Each number is 128 + 24 x the weight over its row's rms, rounded and kept within 0 to 255. Layers, rows and columns count from 0. The size above them is the row's rms in percent of the matrix's.

# layer 6 MLP up, 1216x448, rms 0.204, rows 269-303, columns 128-191
size [105 100 106 101 102  98 103  99  99 101  98  97 103  97  98 101  99 103 104  99  97 101 100  93 100  97 102  99 102 102 103  99 101 100  98]
[[136 105 104 124 178 119 115  96 104 140 115 116 107  69 138 157 153 136 128  89 124 134 171 132 103 124 106 114 141 103 129 103 145 137 112  94 151 125 144 145 144 113 179  84 179 143 140 110 137 133 116 161 140 138 168 146 149  89 129 150 114 124 155 118]
 [121 110 143 117 117  89 131 154 124 102 188 111 116 160 140 139 142 142  82 131 131 124 104 140 126 110 123 116 111 100 159 140 155 127 136 142 137 116 146 167 122 135 108 104 119 137 139 135  80 107  87 147 111 111 144 178 143 137 152 125 125 141 126 108]
 [181  90 150 132 168 144 163 163 119 146 174 131 181 159 118 131 107 112 112 104 109 104  89 134 126 140 161 122 128 139 134  82 125  84 165 134 140 162 105  93 108 155 127 163 112 124 125 168 118 106  85 124 150 156 154 148 142  96 140 160 146 142 136 130]
 [124 119 159 141 136 125 133 110 118  94 138 147 122 168 125 126 109 133 107 114 118 117 112 112 138 124 182 163  75 149 121 120 115 178 129 125 116 103 142 161 133 156 108 133 133 103 131 171 161 128  93  89 138 114  85 168 142 149  94 124 110 191 120 131]
 [144 100 137 102  91  73 157 132 111 102 123 143  93 168 131 148 144 103 133 137 154 162 138 137 100 115 130 132 133 146 118 102 138 126 140 126 135 109 149 150 105  86  70 150 145  85  86 170 161  83 132  90  91 113 153 123 119 127 130  70 129  60  74 144]
 [ 97  95 165 132 129 134 106 139 100 146 154 118 117  66 110 145  88  96 138 110 164 124 122 161 100 119 173 154 181 134 112 107  95 149 149 135 115 143 113 181 103  85 145 165 110  86  78 135 115 123 152 141  95 131 145 113 116 128 131  88 139 143 151 118]
 [117 147 122 164 108 147 138 102 131 100 181 128 142 126 110 121 153 133 117  84 117 104 124 177 121 102 153 144  85 149 120 121  98 171 140 144 141 171  87 109 149 156 149 133 152  88 141 118 121 126 152 114 173 142 141 163 154 114  81 111  87 135 127 110]
 [130 159 122 130 150 177  91 167 164 139 153  80 108 104 115 113  99 137  96 131 101  79 149 142 132 118 163 149 147 136 128 111 109 116 178 125 142 122 130 129 140 118 143 115 140 152 107 102 122 114 141 104 126 164 122 178 134 121  87 116 120 110 167 147]
 [158 172 125 132 112 112 163 140 137 132 153  98 163 137 182 170 130  72 150 121 143 130 132 107 150 123 122 176 127 187 139 128 137 153 136 136 169 116 167  88 107 161 176 106 151 106 140 118 122 111 172 166 118 151 126 130  84 101 137 132 135 119 102 109]
 [165 147 190 113  84 124 166 146 117 133 126 141 101 124 175 131 121 104 152  90 169 102  85 106 129 125 173 126 125 144 128 176  96 126 111  91 124 140 122 100 109 111 120 112 162 169 128 135 121 169 126 160 120 112 168 134 100 104 143  98 122 134 115 118]
 [126 110 144 110 138 127 129 126 133 139 129 107 155 180 126 129 108  93  92 146 126 117  67 107 125 159 127  92 159 137 127 156 119 135 131 119 132 105 133 146 128  97 100 123 132 123 137 114  95 168  96 141 126 126 154 103 101 126 133 157 121  86 137 142]
 [114 133  98  92 116 180 154  90 151 109 108 117 133 128 104 162 119 134 122 111 133 119 162 136 152 108 110 119 142 141  85 118  99 107 127  91 144 101 108 136 138 133 184 157 151 124 153 141 139 156 134 158 140 215 148 167 128 120  96 183 151 100 101 167]
 [109 117 136 115 160 114 114 104  85 154 129 145 118 142  99 127 141 136 133 102 150 103 150  74 157  90 100 120 123 132 143 118 131 161 118 130  87 171 165  95 104 105 142 100 129 144 150 134  96 146 171 122 116 158 118 123 127 151 130  89 114 119 138 113]
 [135 174  69 139 138 125 129 108 140 159  48 171 132 139 122 139 126 136 127 104 110 135 139 133 165 111 119 166  66 122 135 121 133 156 175  96 155 144 134 107 171 159 116 121 125 116 138 138 143 148  85 114  84 107 134 147 130 105 136 101 163 100 152 169]
 [133 153 168 162 133 111 157 120 135 119  98 103 140 144 121 152 136  98 151 108 152 140 114 163 122 132 128 137 126 107  97 136 133 130 144 166 138 101 100 149  93 113  70 169 116 147 101 107 142 129 165 160 137 144 149 134 164 121 170 147 122 130 103 152]
 [153  80 124 116 114 141 138 141 100 120 126  99  91 140 142 107  95 118  77 159 144 133 158  92 110  79 149 104 100  91 123 127 127 138 122 113 115 112 104 125 110 150 117 116 119 117 117 160 117 110 126 105 137  60  89 186 132 152 104 109 122 150 109 136]
 [144 133 117 121 125 150 118 136 139 134 131 116 115 133 143 116 139 157 102 126 153 164 101 187 150 135  89 133 165 155  94  82 148 137 133 160 145 175  89 108 120  89 161  98 134 128 125 118 127 163  97 133 128 157 179  95  95 112 144 156 118 113 107 136]
 [148 166 135 129 148 117 147 164 111 120 101 119 114 109 104 119 101 107 122 158 105  93  96 110 140 133 166 131 146  70 130 138 140  94  75 148 102 135 148 139  98 112 115 154 111 165  77 125  86 117  95 109  81 152  97 111 106  98 155 132 112 139 124  94]
 [ 93 146 127 160 141 162 121 141  86 155 170 164 121 104 129 133 124 125 119 165 151  98 131 124 137 132 150 173 119  82  86 138 154 130 156 136 146  91 116 124 126  66  92 126 133 113 166 161 112 139 143 159 113 128 122 171 140  96 162 120 139 126 175 108]
 [ 75 115 129 154 112 104 129 136 124 151 184 159 151 108 110 111 151  78 148  84 135 100 115 128 114 123 139 137 141 164 126 133 115 147 119 129 122 106 121 135 146 138 120 135 131 133 113 148 140 134 135 153 151 114 110 132 134 183 189 156 158 133 121  99]
 [127 164 119 142 109 118 165 154 161 107 137 136 126  89 102  97 120 157  87 123 141 157 154 120 131 113 124 171 143 192 154 113 111 179  87 108 114 116  90 136 147 116 160 128 116 127 128 122 119  90 175 110 121 123  88 133 177 141  95 134 149 118 119 125]
 [151 121 147 158 110 117 140  93  91 152 130 132  79  95 156  73  93 120  71  80  84 104 189 131 161 129 130 142 113 151 151 132 105 150  97 112 150 147 157 140 128 157 106 127 111 150 114 126 120 157 104 169 109  88 168 131 121 105 119 131 122 132 113 133]
 [154 121 111  99 123 107 106 114 102 135  92 152 140 145 132  80 128 123 133 144 137 142  77 125 134 104  96 114 131 141 148 143 108 152 133 141 118  81 136  92  57 106 114 115  76 133  96 150 139 182  99 133  91 165 148 164 113 123 121 152 143 148 118 149]
 [125 146 109 161 153  85 132 146 138  99 119 198 134 109 130 137 159 103 137 142 163 142  99 116 113 121  75 148 115 144 119 179 122 106 147 145  99 101 139  94 126 169 100 133  93 142 139 129 122 170 135 127 100 135 106 143  77 117 115 135 173 133 159 122]
 [119 132 128 132 141 141 106 135 133 100 139 105 145 112 142 159 122 102 125  87  95 108 143 160 139 111 145 103 129 143 139 158 107 123 152 163 123 137  94 149 155 109 124 124 122 154 125 136 110 110 143 143  90 121 143 144 119 127 156 151  86 118 125 121]
 [131 102 138 151 110 131 117 125 150 101 181 118  91 147 115 126 136 146 136 130  97 147 109  97 143 150 107 128  61 109 174 124 152  97 132 143 177 128 144 102  94  99  93 139 128 130 168 119 166 108 166 127 163 110 150  92 158 134 136 114 123 138 182 157]
 [143 148 138 123  92 131 144 158 148 133 104 128  92 126  90 154 118 149  90  94 151 125 153 149 103 132 115 134 146 148 129  82 146 113 176 143 105 148 110  81 161 121 111  87 116 151 116 155 112 119 100 127 101 100  80 127 132 118 127 147 168 101 141  92]
 [121 126 134 158 151  85 130 143 123 137 142 117 129 114 122 130 100  87 128 142 154 151 112 162 179 112 179 128  84 137 143 143 147 172 136 102 148 110 118 109 152 115 147 139 126 113 128 143 123 160 144 110  82  88 133 117 153 126 109 138 144 136 127  81]
 [ 99 122  88 125 128 126  65  93  93 155  95 150 149 121 121 116 143 142 153 130 139 145 106 162 132  97 144 110 132 142 149 115  85 136  82 151 130 152 156 159 110 140 141 106 148 104  81 132 102 141 144 106 153 134 121 129 154  92 175  96 135 122 133 113]
 [ 83 136 173 151 140 138 116 154  92 132  98 138 108 110 135  88 104 134 124 121 113  80 130 142  88  86 130 133 103  94 112 151 144 151 153 127  82 165 126 121 141 115 118 104 154 108 123 153 176 150 123 107 104 121 173 184 106 190 166 125 129 147 100 161]
 [150 112 113 143 108  91 119 121 115 140 125  93 134 165 115 121 140 142 137 150 128 141  94 112 138 124 141 109 144 112 108 108 100 119 116 168 162 138 169 131 138 143 116  72 104 117 120 107 113 137 122 160 165 115 127  80  98 144  89 105 134 149 109 142]
 [ 62 104 143 133 134 136 100  57  76 140  71 156 108  93 130 111  73 150 143 123 128 120 107 122  98 120  90 126 121 135  95  96 123 144 152 138 171 122 149 111 120 121 136 143  93  94 101 128 116 127 143 133 174 164 166 141 135 109 101 138 128 135 191 110]
 [ 83 163 102 126  92 158 157 123 144 124 121 141 124 119 150 120 116 133 156 175 147 113 146 109  96  58 143 121 105 144 152 103 141 129 101 167  95 152 124 121 119 134 129 139 100 149 112 125 160 163 145 109 135 156 104 117 130 148 102 167 126  94 138 132]
 [140 130  93 141  99 172 100 139 170 144 125 134 133 140 119  92 142 118 107 126 129 101 110 199 120 127  98 119 139 177  96 124 120 109 136 141 104 130 116 108 147 166 139 136 115 155 120  86 126 158 137 113 170 115  99 103 127 134 109 132 120 166 172 159]
 [144 124 122 186 133 108 104  83 146 123 124 155 119 116 149 158 111 110 111 157 126 164 138 120 148 120 141 113 127 134 121  97 137 162 146 130 113 131  94 121 132 122 100 147 123 133  95 104 118 152 152 144 194 171 122 132  97 113  89 171  79 123 137 148]]
# layer 6 MLP down (transposed), 1216x448, rms 0.114, rows 269-303, columns 128-191
size [101 101 104  98 100  98 102  99  98  99  98  96  99 103 100 100  98 102 103  97  98 100 101 100 102 100 103 100 104 102 103 100  96 100  99]
[[128 142 155 143 116 138 137 129 154 108 147  97 107 146 188 127  89 116 109 104  76 108  85 117 136 143 131 138 147  96 150 155 126 134 107 133 125 106  73 145 136 126 155 117  87 127 124 130 129 100 120 145  88 120 131 173  86 120 158 137 122 131 100 151]
 [131 137 128 127 100 140  95 136 116 140 106 147 106 140 108 114 123 149 148 125  99 135 148  95 130  94  56 107 105  72 151 138 136 134 141 139 122  89  96 161 104 143  98 159 144 120 135 145 160 101 136 136 103 112  96 129 119 155 104 186 105 111 137 137]
 [127 109  73 157 138 137 143 154 135 170 111 165 136  82 108 107  91 132 135 111 107 103 118 106 121 129 163 150 123 119 115 134  97 108 145 133 129 141 106 110  63  91 129 114 100 117 159 100 132 155 140 133 101 107 125 119  82 150 167 176 131 185 109 137]
 [100 102 120 117 165 117 113 125 139 165  67 148 116 108 104 108 109 126 136 118 130 125 118 163 129  61 101  94 146 127 138 128 124 146 124 118 115 122  85 117 112 120 100 126 161 118 135 109 113 170 182  98 128 119  93 147 127 162 100 117 117 152 125 119]
 [133 176 127 139 115 127 152  91 144 102 109 143 170  86 122 116 129 133 115 112 158 161 120 120 104 104 112  98  88 172 158  91 102 125 105 121  78 156 110 137  96 128  87 160 108 124 135  96 167  94 138 129 147 179 119 133 131 107 101 141  89 117 142 154]
 [124 130  88 119 151 137  81 126 145 127 129  92 121 159 137 163  80 123 105 133 136 124 166 128 114 178 175  86 164 131 130  88 131 108  86 103 117 122 165 150 130 135 129 133 133 118 135 118 105 104 141 124  88  90 126 134  99 154 128 164 149 121  96 129]
 [171 167 115 116 107 126 131 106 142 130 130 193 120 131 144 123 142 121 124 144 108 146 125 110 131 123 136 134 135 105 108 152 169  94 142 151 144 162 168 138  86 111 122 162 128 136 130 155 144  89 102 112  64 118 114 123 128 130 131 138 106 164 147 118]
 [125 132 143 109 187 144 132 168 164 139 122  66 121 100 137 102 108 156  76 140  88 100 146 144  86 138 149  93 141 135 108 174  84 123 150 123 118  88  96 111 118 101 143 105 144 109  96 138 108  91 108 165 107 131 100 143 106 111  99 135 134 123 150 115]
 [164 119 101 111 117  87 117 136 119 138 168 148  92 159 133 143 157 135 116 164 120 107 127 134 127 159 173 106 119 116 106 105 143 125  77 144 137  83 102 138 131 132  58 132 119 110 130 111  89 123 159 137 135 151 160 149 116 149 160  84  70 130 164 140]
 [106 134 110  80 123 130 146 126 148 119 148 155 133 164 117 150  95 132 105  90 123 139 119  99 153 158 162  73 115 114 154 169 133 147 140 127 140 120  92 111 131 114 179 105 121 122 106 144 119  96 121 138  96 132 112 101 135 134 149 122 108 112 126  83]
 [130 123 152 150 122 161 164 120 134 173  66 154 157 139 171 164 124 136 123 100 115 138 125 126 118  88 146 107 127  92 106 114 131 138 131 110 143 131 131 141 130 121 161  63 164 116 118 111 129 134 121 112 100  76 126 136 101 117  91  94 117 137 119  89]
 [116 124 194 155 121 123 104 145 131 105 145 112 132 173 103 114 120 120  81 113 157 111 167 148 159 121 119 132  86 106 102  92 155  92 130 126 160 126 157 119 147 158 160 145 108  98 131 120 138 115 161 105 163 121 145 125 132 125  96 151 143 117 129 134]
 [ 93  70  96 168  98 121 156 125 110 118 146 124 107 134 178 126 101 107 134  77 108  98 119  80 148 132 142 105 117  94 162  77 166 141 129 114 179 110 192 155  83 130 117 121 125 109  93 142 155 152 127 135 142 100 144 129 166 156 111  89 145 144  91 147]
 [166 151 114 102 120 119 112 170 109 183 107 146 118 139 145 150 116 137  87 132 141 178 125  96 124 134 131 171 151 142 112 123 111 126 145 153  84 108 117 117 136 143 132 133  81 124 176  79 121 135  99 130 109 121  87 149 173 116 128 122 144 152 116 130]
 [115 121 113 162  91 172 100 144 140 139 112 154 119 149 102 131 102 104 130 139 109 101 163 120 145 130 146  88 132 182  89 130  77 158 140 144 155 147 123 130 131 154 146 147 146 136 103 101 157 167 126 102  87 112 101 126 130 137 142 144 139 134 137 163]
 [151  99 144 127 167 121 142 134 112 128 103 140 137 114 141 157 129 129 108 168  74 128 109 116 126 103 170 119 132 112 173 139 104 134 111 147 131 104  85 156 137 107 155  72 139  99 117 132 115 118 142 151 124 129 144 127 137 100  81 118 156 138 127 121]
 [147 141 138 121 131 137 134 131 108 112  97 158 115 132 175 133 137 152 135 120  84 146 139 164 173 132 123 111 116 126 146 110  94 104 149 155  92 161 163 112 116  79 180 170 116 138  68 165 130 126 121  94 144 132  84 128 108 127 153 141 115 116 157 154]
 [ 81 134 122 145 154 113 121 127 121 158  99 138 142 124 135 108 125 149 146 143 118 120  85 134 149 127 119  92  67  99 121 157 175 131 149 135 113 141 131 125 162 144 133 127 130 167 108 129 129 123 127 152 145 165 106 110 165 182 140 109 130 119 137 113]
 [142 150 118 147 132  91 120 140 116  99 124 136 114 154 142 138  79 130 159 109  98 136 128 162 137 112 129 121 123 101 125 190 109 121 107 164 164 128 124  88 100 114 137 139 159 128 187 168 128 159 163 171 125 123 139 133 126 102 144 126 105 132 155 126]
 [ 72 159 139 167 132 144 171  85 116 103 149  99 115  82 134 138 154  87 123 149 119  90 114 162  91 128 158 190 155 136 138 148 131 105 103 119 182 118 163 157 110 151 137 127 117 133 104 127 125 122 162 130 153 125  92 155 129 136 100 163  81 106 103 111]
 [110  80 128 123 182 139 170 156 142 145 127 170 121 110 166 141 144 167 170 180 149 121 135 117 130 168 140 129 128 147 125 125 107 139  88  88 136 132 115 123 147 134 146 144 136 168 138  91 128 157 141  86 124 120 135  97 136 157  87 150 106 121 144 127]
 [ 95 120 110 164 106 142 148 157  83 136 177 116 124  88 107 139 157 160 151  80 176 187 142 108 115 140 153 127  99 145 137 169 130  99 112 162 127 142 127 103 125 122 126 124 153 152 128 129  85 121 144 112 125 144 120  89 151 115 104 142 118 110 128 133]
 [103 131 107 136 163 129 105 144 108 124 100 131 121 125 121 112 154 139 139 126 133 102 171 165 182 101 144 132 182 154 140 158 116 122 130 141 135 124 109 116  80  65 156 168 146 106 106 122 137 126 132  94 175  95 178 192 145 140 126 150 121 101 163 157]
 [138 132 127 136 125 122 135 111 128 116 143 133 165 129 133 131 126 136 162 165 156 143 139 163 168 142 141 147 144 145 127 120 101 123 151 150  88 156 133 170 122 130 119 114  72 141 173 112 101 127 122 102 112 146 137  77  95 101 118 148 166 111 133 168]
 [152 121 144 167 138  82 151 162 161 101 131 174 115 115 126 117 133 151 137  75 108 141 139 139 116 169 149 111 108  98 190 178 115 116 156  99 137 150 123  87 127 123 117 131 100 122 102 145 140 109 115 121 106 102 102 102 122 143 121 158 143  94 119 105]
 [100 171 141 112 121 124 101 145 135 141 150 157 117 134 176 146 137 165 137 125 154 100 159 149 141 106 141  85 114 136 114 165 115 158 151 172 150 128 135  78 108 125 127 106 114  87 130 139 140 109  56 128 109 104 117 101 106 110 127  93 114 107 144  91]
 [109 105 137 138  74 128 154 141 168 123 119  83 171 114 123  93 123 139 137 140 138 137 150 113 117 123 148 174 172 126 134  90 121 139 156 105 137 150 150 138 162 150 122 109 114  69 123 121 111 123 143 113  99 148 105 125 126 116 146 135 129 134 145 106]
 [146 162  92 128 163 135 146  90 162 119  82 135 128 142 119 116 183 150 130 114 158 143 145 147 166 110 140 120 130 116 177 125 109 119 147 138 164 170 124 121  97 149 112 126 150 142 130 147 141 129 153 121 124 111 162 147 146 121 112 117 174 129 142 112]
 [141 148  75 118 123 154 145 131 158 139  97 127 115  92 115 132  98 184 139 152 123 141 137 121 123 113  77 137 111 163 106 118 123 114 114 105 151 116  76 136 135 167 143 132 110 124 118 114  93 180 101 104  98 113  85 155 147  97 104  74 123 141 128 102]
 [105  92 113  95 115 136 145 129 178 130 170 130 138 127 103 148 141 118 115 143 125 144 165 123 103  98 142 143 122 131 147 144  81 136 197  93 127 126 136  94  93  98 140 133 146 102 136 122 122 130 123 100  76 130 138  90 122 135 151 126 162 112 115 117]
 [116 149  73 141 127 139  87 167 145 102 129  94  80  51 137 124 106 115 130 120 124 126 151 134 130  78  90 113 188  86 113 111 160 181 100 112 161 123 145 140 137 153  86 111 103 108 132 140 117 158  62 106  75 102 153  94 140 124 122  67 112 117 125 144]
 [131 145 125 121 130 118 100 136 141 103 146 162 132 131 166 118 164 138 133  84 125 137 133  91 116 115  87 136 159 118 150 111 120 158 100 149  94 113 138 118 143  91 117 162 137 124 140 121 138 122 123 187  76 139 119 158 124 117 118 157  98  97 130 117]
 [143 143 114 117  95 141 143  88 157 145  94 132 172 121 158 128 112 114  93 175 125 119 152 135 116 148 122 133 106 153 151  79 113 101 183 103 153 111 111 142 164 116  98 131 116 118 108  62 140 154 128 161 123 151 151  96 135 132 155 140 113  79 117 118]
 [152 130 162 115 127 144 120 128 126 102 162 147 157 143  65  97 132 126 131 125 162 122 146 106 119 166 133 114 127 165  86 152 101 160  62 135  90 106 140 106 118 157 135 120  97 138 133 121  78 144 120 117 157  88 147 136  99 109 134  89 109 123 148 114]
 [130 195 110 117 178 130 141  38 173 166 107 106 126 138 119 139 115 139 116 108 113 141 143 157 138 120 146 147 129 136 172 143 153 103 144 130  97 178 140 117 161 146 139 124 117 111 137  90 101 101 126 137 150 130 146 148 145 114 121  96 149 141 142 115]]
# layer 6 MLP gate, 1216x448, rms 0.192, rows 270-304, columns 128-191
size [100 102  97 105 100 100  98  98  99  99 100  98  99  98  99 100 103 104  95  98  99 102  92  97  96 102 105 100 103 103 103  98 100 101 104]
[[122 123 137 153 128 138 139  97 135 143 117 144 163 155 146 152 142 126 147  97 158 191 114  86 129  94 168 150 154 114 134  96 144 116 143 137 140 128 138 124 132 164 103 150 155 121 148 125 122 177 104 101 118  79 135 162 142 150 137 119 108 137 138 145]
 [150 110  91 159 107 139 113 139 116 148 174 110 101 160 187 156 130 112 147 103 143 130 139 174 131 118 165 123 121  86 162 126 118 101 156 135  86 171 139 186 141 120 148 108 159 113 119 155 127 125 161 133 133 161 109 139 121 109 140 148 139 134  98  92]
 [132 133 112 125 164 114 157 161 105 125 127 101 167 165 154 143 159 186 130 163 135 103 180 109 147  96 168 173 117 141 144 112 129  80 154 159 150 134 149 152 127 132 109  98 113 104 125 122 136 141 152 176 160 152 100 131 160 118 114 116 131 114 131 143]
 [167  85 178 112 124 114 102 105 137 140 134  81 114 146 106 107  71 160 122 134 128 155 149 104 104 103 123 140 171 151 118 135 105 145 100 179 127 148 114 158 174 148 142 119 131 129 152 135 148 115 116  82 141 134 127 101 127 114  81 146 119 144 149 147]
 [116 104 123 131 129 113 131  91 181  79 128 131 159 104 127 121 146 120 105 154  90 161 135  90 157 113 128 154 120 123 127 125 149 104 119 120 133 135 116 136 124 108 145  96 132  83 130  58 140 148  99  98 131 167 117 133 147 159 159 128  87  99 108 131]
 [107 154 121  72 146  99 151 124 128 135 114 185 186 140 131 129 147 166 162 150 103 105 135 107 161 138 145 192 181 101 147 135 119 124 116 120 185 155 127 109 121 145 103 155 118 114 106 134 122 145 103 102 140 136 155 155 120 121 128 114 121 126 136 153]
 [133 133 116 133 141 105  81 139  92 113 175 119 153 117 162 130 131 168 126 122 103 165 102 110  98  90 113 156 134 179 121 135 170 130 123 171 121 133 138 182 133 107 104 101 104 152 136 107 106 148 110 134 123 169 147 114 104 157 152 113 158 103  82 111]
 [134 120  82 172 146 124 121 136 191 118 115 131 138 137 167 122 166 117 188 152 145 130  97 129 128 103 119 118 142 138 152 154 107 165 159  91 130 102 151 155 130 122 141  79  94 147 160 158 136 134 129 107 116 122 136 112 135 112 152  98 117  82 150 168]
 [106 111 129  97 142 114 102 141 124 133 121 133 149  97 122 144 117 173 159 127 138 134 144 162  72  85  81 183 147 126  74 125 110 115 111 157 135 108  97 137 149 201  90 156 145 123 125 102 159 135 167  87 115 136 141 171 100 141 112 113 127 129 146 161]
 [125  97 149 107 124 132 128 123 123 112 107 153  82  94  73 147 162 155  94 103 127 107 137 100 111 147 100 112 106 138  92 143 137 113 133 124  96 113 156 134 146 142 108 138 129 118 124 122 101 126 167 140 131 133 108 121 151 137 154 149 107 144 114 178]
 [132 124 119 111 103 110 126 138 107 163 127 114  97 117 139 137 135 119 114 132 121 173 131 134 129 120 171 101 150 157 143 110 133 174 151 131 118 143 111 139 101 128 127 116 119 120 132 133 137 128 128 125  80 140 129 163 158 162 123 107 120 134 135 123]
 [150  99 132 170 133 116 101 139 170 101 174 135 119 124 141 104 107 137  96 165 119 122 147 158 135 150 142 130 140 129 102 143 105 119  99  93 121 131 106 139 154 126 115 122 171 108  77  99 115 106 106  92 138 128 112 137 143 143 132 142 122 115 143 133]
 [ 99 120 172 117 145 145 124 116  99 143 137 143 144 132 175 149 135  80 148 143  96 159  86 112 159 110 127  86 143 125 108 126 141 138 139 147 157 177 179 152 102 128 162 144 144 118 149 161 163 140  98 119 142 139 160 104 156 102 161 124  94 123 128 141]
 [106 132 132 112  93 114 155 148 162 108 135 138  86 156 130 141  94 154 141 141 131 129 117  79 129 144 139 108  96 147 135 128 134 116 161 146 122 109 119 142 107 115 127 137  86 112 105 121 130 128 136 146 155  88 123 126 130 126 154 111 129 152 156 150]
 [150 162 162 151  98 103 161 136 133 105 131 172  93 127 164 157 132 173 142 140 121 148 126  70 107 122 137 130 160 138 136  98 149 122 131 122 129 137 125 143 118 135 186  90 117 105 152 112 119 134 134  94 136 117 143 151 108 119 162 133 123 115  86 150]
 [166  76 144 128 137 177 143 111 121 149 132 112 124 112 141 111 131 148 146 150 125  81 143 180 132  87 162 111 123 147 186 122 129 173  92 156 137 128 132 107 171 120 142 130 137  92 177 157 110 108  84  81 172  96  88 117 122 130  81 128 152 146 143 163]
 [ 97 114 132 122 114 130 131 116 108 113  94 113 137 119  87 121 149 141 187 122 113 144 106 170 120 113 114 137 119 191 133 153 109 107  82 142 170 153 139 139  98 136 150 104 110 139 122 182 138 126 143 146 145 100 156  91 120 145 158 147 117 168 102 178]
 [117  75 132  98 108 139 158 160  80 105  78 131 111 160 134 131 173 117 149  99 154 130 121 123 122 153 118 125 118 137 137 136 126 123 172 125 100 114 133 172 164 160 138 104 101 104  90 183 140 131 102 101 130 107 121 131 173 133 120 142 101 134  99 162]
 [121 139 124 100  99 102 124  94 164 157 110 137 133 133 124 135 165 135 142 162 108 136 133 160 136  96 150 117 158 182 132 152 106 126 129 142 134 110 129 120  99 157 138 154 129 125 117 161 134 147 104 134 137 127 157  79  96 133 157 102 139  92 131 132]
 [125 127 123  98 108 124 129 119 103 142  93 122 140 113 125 132 116 129 102  78 118 133 139  97 143 121  95 103  89 103 143  94 181 114 119 152 110 120 141 111 121 114  98 143 138 132  97 167 143 127  80 174 145 149 153 119  94 141 126 137 143 152 119 126]
 [137 139 152 109 106  99 114 129 136 166  75  95 124 106  86 115 115 159 128 146 143 154 122 132 185 150 102 126 136 138 162 132 145 121 101 111 108 109 151 153 116 104 128  83 109 138 116 125 117 130 132 137 156 171 124 106 111 138 180 144 129 101 158 152]
 [144 104 113 107 141 132 131 141 111 135 157  74 120 128 139 102 140 144 169 135 148 101 171 139 175 165 122 142 145 125 140 146 156 104 129 145 162 128 143 115 152 140 149 123 114 136  95 137 132 122 145 164 112 189  99 116 106 126 125 123 122 111  86 139]
 [167  82 169 130 128 179 107 144 119 121 101 109 112 126 175 101 129 108 118 120 123 123 128  64 170 133 158  92 112 127 124 144 122 140  92 109 169 112 116 146 143 174 114 136 119 114  96 128  80 126 138 125 156 146 150 127 162 136 105 120 104 150 129 149]
 [133 164 134 122 175 137 128 139  77 174  89 136 144 126 121 120 139 140 134 124 132 104 151 124 143 164 158 126 140 120 107 163 140  94 169 125 119 137 104 129 149 153 114 103 129 121 151 148 154 130 184 113 115 163 158 102  84 109 174 145 134 169 143 109]
 [101 137 112 114 119  96 138 100 139 139 176 116 135 141 165 126 118 143 121 124 125 120 146 147 122 176 122 119 116  94 116 123 157  86  94 117 110 137 159 128 101 140 144 129 126 161 127 161 143 114 132  95 133 114 126  73 136 138 116 159 119 138 143 112]
 [107 116 111 139 158 114 131 122  63 150 135 107 142 118 172  81 162  72 112 127  97 102 134 137 103 140  82 102  95 117 156 169  90 180  82 123 150 130 185 167 138  93 167 123 111 134 128 128 124 143 111 106 130 110 105 138 167 152 132 111 109 138 115 110]
 [108 131 115 140 145 115 151 133 123 137 142 127 121 120 147 106 146 111  94 144 101 101 144  91 126 144 110 139 119  96 127 124 110 145 119 109 159 152 114 134 163 108 127  78 132  84 123  82 147 120 150 145 146 145  77 115 139 130 113 101 154 139 148 144]
 [105 150  86 142 157 124 134 133 119 131 101 131 183 170 125 126 124 157 146 127 166 117 115 142 139 129 123 151  99 161 119 110  89 113 118 101 165 142 138 141 118  93 136  77 176  71 124 117 153 141 143 127  91  96 106 132 170 118 138 155  96 116 150  98]
 [150 113 113 129 114 145 134 133  80  79 146 142 127 134 136  97 117  94 148 132 124 160 135 136 114 154 102 148 162 118 123 127 161 115 114 178 134 115 122 123 165  94  48  94 108 162 117 139 132 122 153 106 127  80 143 115 176 118 124  87 101  97 134 151]
 [150 121 123 125 120 108 110 114 125 102 164 129 143 141 131 131 178 115  51 167 104 107 125 106 142 130 104  99  38 109 162 105 105 172  83 127 125 143 123 173 110 145 144 142 154 121 184 139 148 174 166 111 138 137 111 123 186 124 147 141 150 134 151 131]
 [133 136 127 104 112 127 138 128 131 152 123  94 125 122 123 109 148 146 109 141 125 137 121 140 119 138 125  92 116 159  90 128 145 108 112 162 147 129 138 109 136 113 119 132 148  79 115 112 153  96 149 123 130 132  87 104 133  59 108 148 102 142  57  87]
 [140 122 132 132 104 157 191 162  89 105 120 127 125 116  86 117 123  85 145 130 115 113 167 123 143 121 130 129 124 132 111 101  96 112 147  94 154 133  97 154 132 141 119 112 136 101 128 122 140 106 114 136 112 105 133 134 180  83 104  93 134 111 131 150]
 [132 135  72  93 104 117 154 129 160 109  92 127 152 120 149 107 107 139  92  92 119  98 138 132 134 161 134 126 146 138 143 127 134 126 126 141 161 154 149 164 154 110 101 115  91 140 117  97 125 110 141 136 133 142 147 132 110 137 166 126 103 102 114 130]
 [ 83  88 159 136 133 104 123 159 150 133 144 117 154 148  97 102 119 174 145 137 138 118  99 105 113 120 144 138 110 129 146 168 148  79  83 142 126 142 110 125 116 160 135 127 150 127 117 133 144  73 150 165 110 105 181 130 113 134 149 156 133 155 110 156]
 [148 124 160 131 111 156 135 194 111 131 140 143 146 116 129 121  96 120 105 141 163  98 121 120  98 142 121  99 143 151 146 103 107 128 123 163 116 141 121 135 127 139  99 140 107 131 176 141 144 117 147  96 140 155  99 139 126  94 143 127 154 118 105 128]]